config.toml
hidden_size = 192
head_dim = 32
intermediate_size = 768
hidden_act = "tanh_gelu"
norm = "layernorm"
norm_place = "pre"
positions = "learned"
init_std_qkv = 0.0428
weight_decay = 0.053
lr_head = 0.00844
max_grad_norm = 1.0
final_lr_fraction = 0.1
train_tokens = 251800000
dataset = "wikipedia_en"
Each number is 128 + 32 x the weight over its row's rms, rounded and kept within 0 to 255. Layers, rows and columns count from 0. Numbers have three digits each. The size before them is the row's rms in percent of the matrix's.

# layer 4 attention value, 192x192, rms 0.155, rows 185-191, columns 0-191
104:103138152122117128150069134097114151156151186120164102103108174139090112089095120157107151122177104152087135148164168137102104111122139032114145159147110142126176144092199113140138177042132084111152131091118167083083132147131173110121125164143135138104086152145119127138132091131160145150121122117168115149072178119149100136043059126158140138142106127136081156111103106065226138169148164123141087105124152187097052138112140085150088097094075180145180085114086130108161134187148150164175090145118167106115166152090145124144158109144133188121196143117109092180160123107157132119
101:124125174110084085096129139143127152115081163140202146176143157195119154145175165113141100128069144114114160140088141099160107171092090108185053130208106141113135118087119103108199104119155116047105093149134165117130131090139122105129151105089165152093135113122105113137090109143082199150173088175171152141140127076172128092187148134124138190159138113174079143110088098121162111071155137146160173068175143140100136132204089084116160141124106154108105112137143124101112180135126187116143136133123130119150196067113142172108141136141094165124106069129115147147157077132128121199
111:089122104058125157114141110133120169082071092082143124107108105109095146175136069119127108154138170138114139131167143125147180176181136118099055141146120121146145100126143154104133162142161140037125142133134155154158104151158134104148066074096177143084147123097174122113176185199118153127116129115113097144147142128120155069141137126119142110127115130128144118114142172135178120170140097108060163114166128115149093115139145129175064155127118161165064163096164177060152197084086147151143147089183118131125119091129036161108136129175087207142138096121141094070180139113194123159
107:169127117088106191093154150132179186098129087138128116125091112164157129136171112133121198151101122105134130117176146112130135206127188116162105105107089105133086140154098113134223096149136168088105153151226150133140114163098116151125087104129169102120171143120108098133211161142104146138093155093132110097163128136138140117107106120132115125163116115149125115101163129112075147066151133135051178146160144084109135154158119125158138113124139128179083179138131152078129156153138148091071133095162127123155171131157140095083136201106143139108079059015106137043134123116092145118
099:112156148102115126118169132135202108130171068167137135113083107173112138139130126177122156220096065152125100105124092157148053190116141191059153150151112173097168085124143130110150124098157142161180165181113119142112151138126138117097121123142136143078126126125128133117172115078094164165082132149125143128118114140156171167118154176069124161185103167161146094135083073146130105097090091142136122153112158097177110082153093162095118071212096158166142083114139178131053115107155126097081101146117152132137135126091141109075090166168106190109043128121132135184150122148133124133
095:178120147089143125140067134109172147130138141129175132130144133161129162167102108106204092133152083136124063118093096132108074138101152168139148138144169120152132115074230089104108178077073091091152161151135070066121126113113099121132057113116162152101121155123112171120144111098212169083123064089123169133182118124096074101101144151144089137117096107121118075117090120167147148153087132137123127102107133136170144126152097192084129164130185103122103125114083116121109207074151152113097154158135135151054128128121121138068122148092095124126097155177119090141081184101063128130
104:146142121187138127189155091121081190107106113129105121138151094124118164151076183140122148146162130143085090118094156125044176087141144144113140098142144077133145103102120079249131162186058139109154105085093158121087096148118075139115143123169118109158097127132142052124099103153161135153175172143120139172134151062136079112123123125150169117078148129085069100140102088135158098117099125091159105164094071141125138139105154143110137135091146160094130099108134094127078105124171136173130135149178169106144154129126106140135184049107159087159211145146144124069129074135096139157
# layer 4 attention output (transposed), 192x192, rms 0.138, rows 185-191, columns 0-191
099:168130123162147137110108120205141139151109125166162118106175042114164077155096145127139104075129105187174137081125074143101038134173155164095141154165172153199131098134078121159099157102154159093115169161067082157133167147130095154123170074185123158094173095137146111156098115137067088059125077151105121152155150146081142115127144099125157096109135124124144063185135098148089138166097129150127120085124150081109145106186094122092104152144082130110173107115136165115085109151096140143138144104145094140155155121128158092196122172113137193124079121119066140145105160132097131081
106:147116122065116104111159139118128150147122104112106118104163156142138102151161144181095149112139106130140132120136089160111145148099129127074191133100111129167072100109142173108144130147156129086156027126069153125116151164078170127130099165113132088135109157175080133175156155179137102111126153123141094138062064123129195163147183101158132144127182128110124158149157099083115096170130119106147124091093135063192151186156152137127134130144172130178182169080108081140169106163105116171124166090079118130083099160146174121157095090136112173132160084191166161080125082127082038088
115:103136136177132142133080143055143181143179103127095146150158131139118102144108181073118153104068058130148140144104093184106059155079128126183168110119173123109111165102046113145128094150115088130119100149157091125105131147133128150115121121059146148129122095120117141106134153039152156096116187151193159151147126147158135163150074143139128163054104112160207189108127101132158108119094103145207148115159147078123199178155084170141130100145090111117168120115131086158110153144081129089175128171134097151142155134192125138109151124126122128106130103136077170164091065150117113096
098:091141128138085112175133162103065110113158116104207111174135112162102113155079136122083112159110136152132155118121135099119067105087102082138104141110084147095122116093108105103134123140131101151131165077133133156147126099174078081132137165099083118109117085100194136076040145139138212158103152147186068113089106090134135150136144133122174120115135116094112118098185120124129134128108147130122115175109097147222125161186142171115092045157076128092075128141124106190146117140098128173081130151083107155149154099085107190130162101098082155191112074156182121141097158145153122087
103:129090144112101089152053121118157101066066098081096133117141130102188121133085163137053040099210147112129173106175103134129175133158109132104110116137170150148119159103192097111204137107131147122072125113077113088146104132071151129134087155120095130120119129034122135088077151104131133116078153096143085129150136168176139103071119122118136057121151094121121173142134139144136185118114130178127111128146088129147126130131171150169170140148154120091175118179138099105175104115109166137147139095092101092081142131128175134179181056197109168126149115129149108074134096154135107133
099:103059142153141165176142123094100178149138068211135126134126125134080145084153119129070090136139127128149131157183099131127103135143139172101098073121157113117115112114095174109083142106164100099103138069145093105103113134143139096156123115151098147180132076185147168175149146105057157146066190135088096104165144168119154147127129158067104103152159126128100174142120182128180115132050128096086089081126210144135118156119155136170139164164149123147129123188071116120173148154163109147212097125115140157099156130184127113166160127166114169092132106118111110211155140131161083164
100:155123112164172149110105147134113083133147177133164177144104152133036163127122172174092180124107131086142121148135097167128159097132066119161125161184188126124162166154121101153088189144147115125136080127123119136187132163178038125166128130138118122180115092158102154120166131144052122085109145137092162127133142180157091127149122167090140093175126159114129123113174051086131111148196110187143151139088095132093142146132103125103160166050088125182129135158181150114105125118175124166114164103169141151204116178027141094119110096099146084130142116113129143134116113101155120149
# layer 4 MLP up, 768x192, rms 0.163, rows 0-9, columns 0-191
096:086185109149159148152082118135103132172133111125113053113131105174121098191125165088123146188082127106131107113103118132099108145139150107103093162186139141103117111157145108141152169162221104098166205046140061133157114114110100114118112147058105189160124168049109147176175100097126125176166131148174165167120126084124111088162127068096139148151161134156183123105142156103174083146118127105158114114107127176098100106186186083124139079089190148130139187118126121134164126096119137100169125103144156148129161145105071092135095117111103112118186109114178117143146132106077106155
092:087086135147141106115105129110095079115160134084141093120146129161116151169159155146115052153098145109073100142126167098165069132138116143085145085051138165132161148097156121109141136064109120085168106071157091142118147095125133152152148109074137140202099138080122076098127156047144181136163148144117172091149125108162121109122144150101140155178115093047134198123122121136119109131155121115180121162129107085092082091107095179139168140111163092079171172186117065144115095154165123102093142162134168096137147078123065142087125086090149136129125165144171077103050154107155164143
102:158139048125185126163101139113121133157172151074187114094101087114150139150143126150078138173125090089147127103137178150144210154093137146144084122073139154115123119131135114142106176112115103114098217051103089078163117128117090154157180126147107127088159130137113137164150098149046110179110118131139138170180107167087046144153174137144181065114145154108120143155138101169095063139159143167115108123152108085058112146093159097165135111092161147106187169079115083143197144120134134181165100167132128156121151133124136120149141156122147129089123085072127138102135111093095080143
100:109133110114133094145150120111131171123165074126149129176178136120146128091131057100155148111174155107123242086102144152117113147108175127135161145133131107192095097141110159115118155115139142208148211147131112160136146129111124145084086109061112150126152116186135157173142056175097134159084100161111119104205079098141135125150108116157105137089101142114150169143074132129184182121091130086143068179117106163124127181109183113158074138111112094105123126091067159120121160106099159139066049114128123133132143091113158127111190108060138183088116141091114127107124084115134128088
091:108105157215146160135113119121160161135154121126102142120125148121164125125126108110194136123139121128169133148167105150060120089109066154123072139132171147077099128187119111075129101080139100113159089153139090125113098130172135103195141126113161096118127128113160154075169172139089216124080154136173075093177101064145109169124154144131148167158078191102103085148149151101194073132097110111169104150162163119099157137087156154175072116134114101063152139153153147138106165137113139151184142118059084176176183105167097080085158150084138116122123109067129117113138113171105130094
092:090136172153086126142114094097112078125092119119113169140189104113131056114142152079107087117157112093225096161155164114159134104097153146141148167148163179099148123169156172120137123109116138154115049188145093126157154118108149132119164110107161094138157113159123139149130184158149088084081088142122137105138089062106191106156174086088126154106103087110136162163148117069092121078137176164133150097105182118137100154176112133100092119155137119093110063137082106081135140156154144103168162155089102136095165168140138113113111097058056174146160155128099169089137093081175072149
102:095150179090107114180138085113095094110159142153101146093081128166127093179106183122185110142125080139136113173123136066157140176149097163081149041073121093128133144151139161177137136122153102150140110178159162126144161083106158157112105168161095073143141109145113132127149115144123143123130141114149168164170115148111136119168156149098121119109075187149084155105106099167095132147119160143163122119127220076127080057109161136105077152144150131182116069126161165077179157154147078113111122127131054075151206161115119073084096129143052165131142160133103130150133115176145100158
091:142133096140158118100127189107136135104101170191109117144120128109145138181104088156119230131069122150193122145042148127106178164090149096140121176137094142148137155104151182125114142154141118144152130136108151080084214129149139128161147103070157116168175146144158130148123114099098125142109185060097177180125105085176036125117169162072084124123089099107093131171099080158155086126139127092131066119138096151105153085110096150138156125154111154101175116168150153106153150131090084062104114090140182098122133124072126084117099147173167112164110111099112080157142143131096102130
104:181120080134116148146132135118129111144105058069149062107087094085071141159091115113090125156177102138113141144128140091148159164106086143132163142100156156148147119091116126085146159138093182151149066129105146083083138131165124174172147146128152136138134125135112109161095112122160067142066156209151106092116156112131189113177144088087145146130078124183076172096178162146188144131138158088137091136172088102127133091074142142106124109124134145151106167153073114108089059155085071072195126157173152174128149132138079160101091159133158163101135165138107143142127097113134038165
099:127127193107158121112131101119085081124101140112094130131183129149071185086231150126120100148138088149075067127087117190167154136140146131153151063155118146158103178130118109148117148170134092134113138106144136172129116149137143107139083085080177135130186162121151048141090201128147116052150086123148133108145079153129107108137106168072122126115163116126115126124147100132137125165121145102140127125173137161136182081118124146088075145188110133145110163138137148123065121093109088121163083045072123175143158087131159173147108089142061201148122154158165138157145138188087099113
# layer 4 MLP down (transposed), 768x192, rms 0.153, rows 0-9, columns 0-191
095:190095130063148141037124142136159119129037088098116126134112182150108088166126153144160169140169154128137135123133099097140135093122107122123122157104173055118142152145160169143117098107144156176133146167156093192148135114132077108231134157125177090060136047166102157114169122126115115149141129112114110139144132157090100155094121117111062109094118162127104116120136155086135107117104153130114079107138213116140128111183183144185063091128126112101074175152137146153112108093179160188138101114097160111126133166152088124128092092113096122116147178153124095190121171070137104114
101:101106078169137117153115160159108178151149183152141137128116134162116122105126184109177133073138216136120095163053144127101158110157111106147081129142104073136102102064113133127107065162100087124158188086104151109131118104170115138156135132131096105123084104124179081079129163109165104121061160108137137134111188148109193074197168152131114130113106128124128111085125126156111112106156034130104163085136166145106135095091121111091109078169103082061078107188151116132129148133088165098142179138158088177134145137115094096127126194173122179096146150131112106181165170154141088113
121:110117138158017076141152153137136133084119101111095166115184107068109106130164157157212080120166124152095185176131143140107061166135116142134157126187168033110125150135145188132118058138084141135096118209164129161112100102098115116114154134104152100103169143110103130161145166124178168137121138147110154067110124118111156121104092140134092147176128122125139156113184114094122142174117134087121104133160149125101137121187099137131107110175140104125032117121092202144073055113149121097089057108084096133144151145175119144082107133113120155127104126151161139103103157137162110134
107:152142127186135136144167122143106073110095105096113123149128101146068116160156178165147131080143125111051093069088185126132167103112205109095110178124130147158148156139097175138072085108093132157113153121071117112149143095130161151203132141124138118142108140119131174162189092180145133140144132118095071105197202098138113147124104103155111099118098169114141025158186164127116119071106098130106110100130140149103098131157116119099126123121213166113160100148149102170105158138160113130099099088116107101127146116193106116110155127167174124089112110064090169055108160147101068119
091:123124131140118156064142166121094170081125173080106112155133104135100137113176150208110074110170159113143097111106102160109168076199129105077197156119079136143181111059169144114110105191142103136154163089126173159116137149106134102128163139091094134067111129164107104110132057110151098153127124132142105221099152100119136070073142121121119111115112107117095093084132064123146100111128073109131170152140178113148137116141112134127109124129116143156062123161164102127108111133084113086162183152112191118168107205075163103149064138110108116106149188173106149145142148079143148181
082:201118140122145118115120102108130105184068100170137142106042089051129091129160077101102161105152085108129144144150132160120188115147207147082152130109077160152143178134164091171122199102136089079121144116107123150104100096147182146119086124137152148068171139104117161130094145143149100170154131103124134122150149128156144185121071135134142132171120138136131117108180134125149107118114080088127088149162126101134137061059110167185100049137095069140133127219158143099134108153163124130173124220121134146142145153086141093123185077141161154090155134082115126111105109144109151138
099:122131121016147058145144079157135168131086116156148107115134149110112108090125098154138100147139156092155140094154078098133187092130125219155118166112163152126124139139129139159134169138160092129181120175230090140152129090128171107141129080200127160153070122073134134156150125095105164105119130106130127202109107098057155116085128115122088100136119136099080107113120110183096132133144113118125086191123104104137127115159100131147125097205098134146094098149088104111105111134149081178107146116200145191196137144148094121123164084108173131121151172115164114101167189160087131127
083:106156161096105134136116094138114146131093114116098142086149057130150097077123124184102082118100116177080126121142072139146098113135097109140106158146195158144116105118143058130167129093140189095113154120086138141149085131093075095107099059158116194082100097130148184109114141111149116084172147114159106131162129138175091055114089060154136172114127122125130103111119126078123119142104169151114119137120086201097109100079104118083131187063151086186114143052097090102089141118132146152141162171156104126111086094105069139191121104100145083075096171137168124132055093142142116099
095:144153141124071134106169159150106158091134130180139116143160109082096138105081129113067173155112123209137124097160105134090128163063113159150123104140116141156170119150119119133133185148122082089075180104080078165131115180140093212110128127131162143113164121157205159107148079099103092089165164161147157154139176099102165160184158147125143108138135159181161156126129159147083145078128075114120153062147102092102106197075104117140101169171131109057140119110153107103142062111121151155107131147170156138111107116096115199151049104153095132154142175121116120158130101160124179168
101:125091138092104124100153149133165129083126157131161161201092094127169173096087099132184092152098095115126151106077107145106153146151097109142182074108134120138109111128108145087124167159065109134116103121077147137148154124130192142131163135189195130103117154086157142136202126165107091146150058124064086189123080119129139112083127111160094137109069143073091151188073103120130162101127131114171112089097088141117131138108146069133151157156097094157118139135125120123130132161165136163082132014114170136085181157144152124182050121136067159107102142098139157141067132167116124128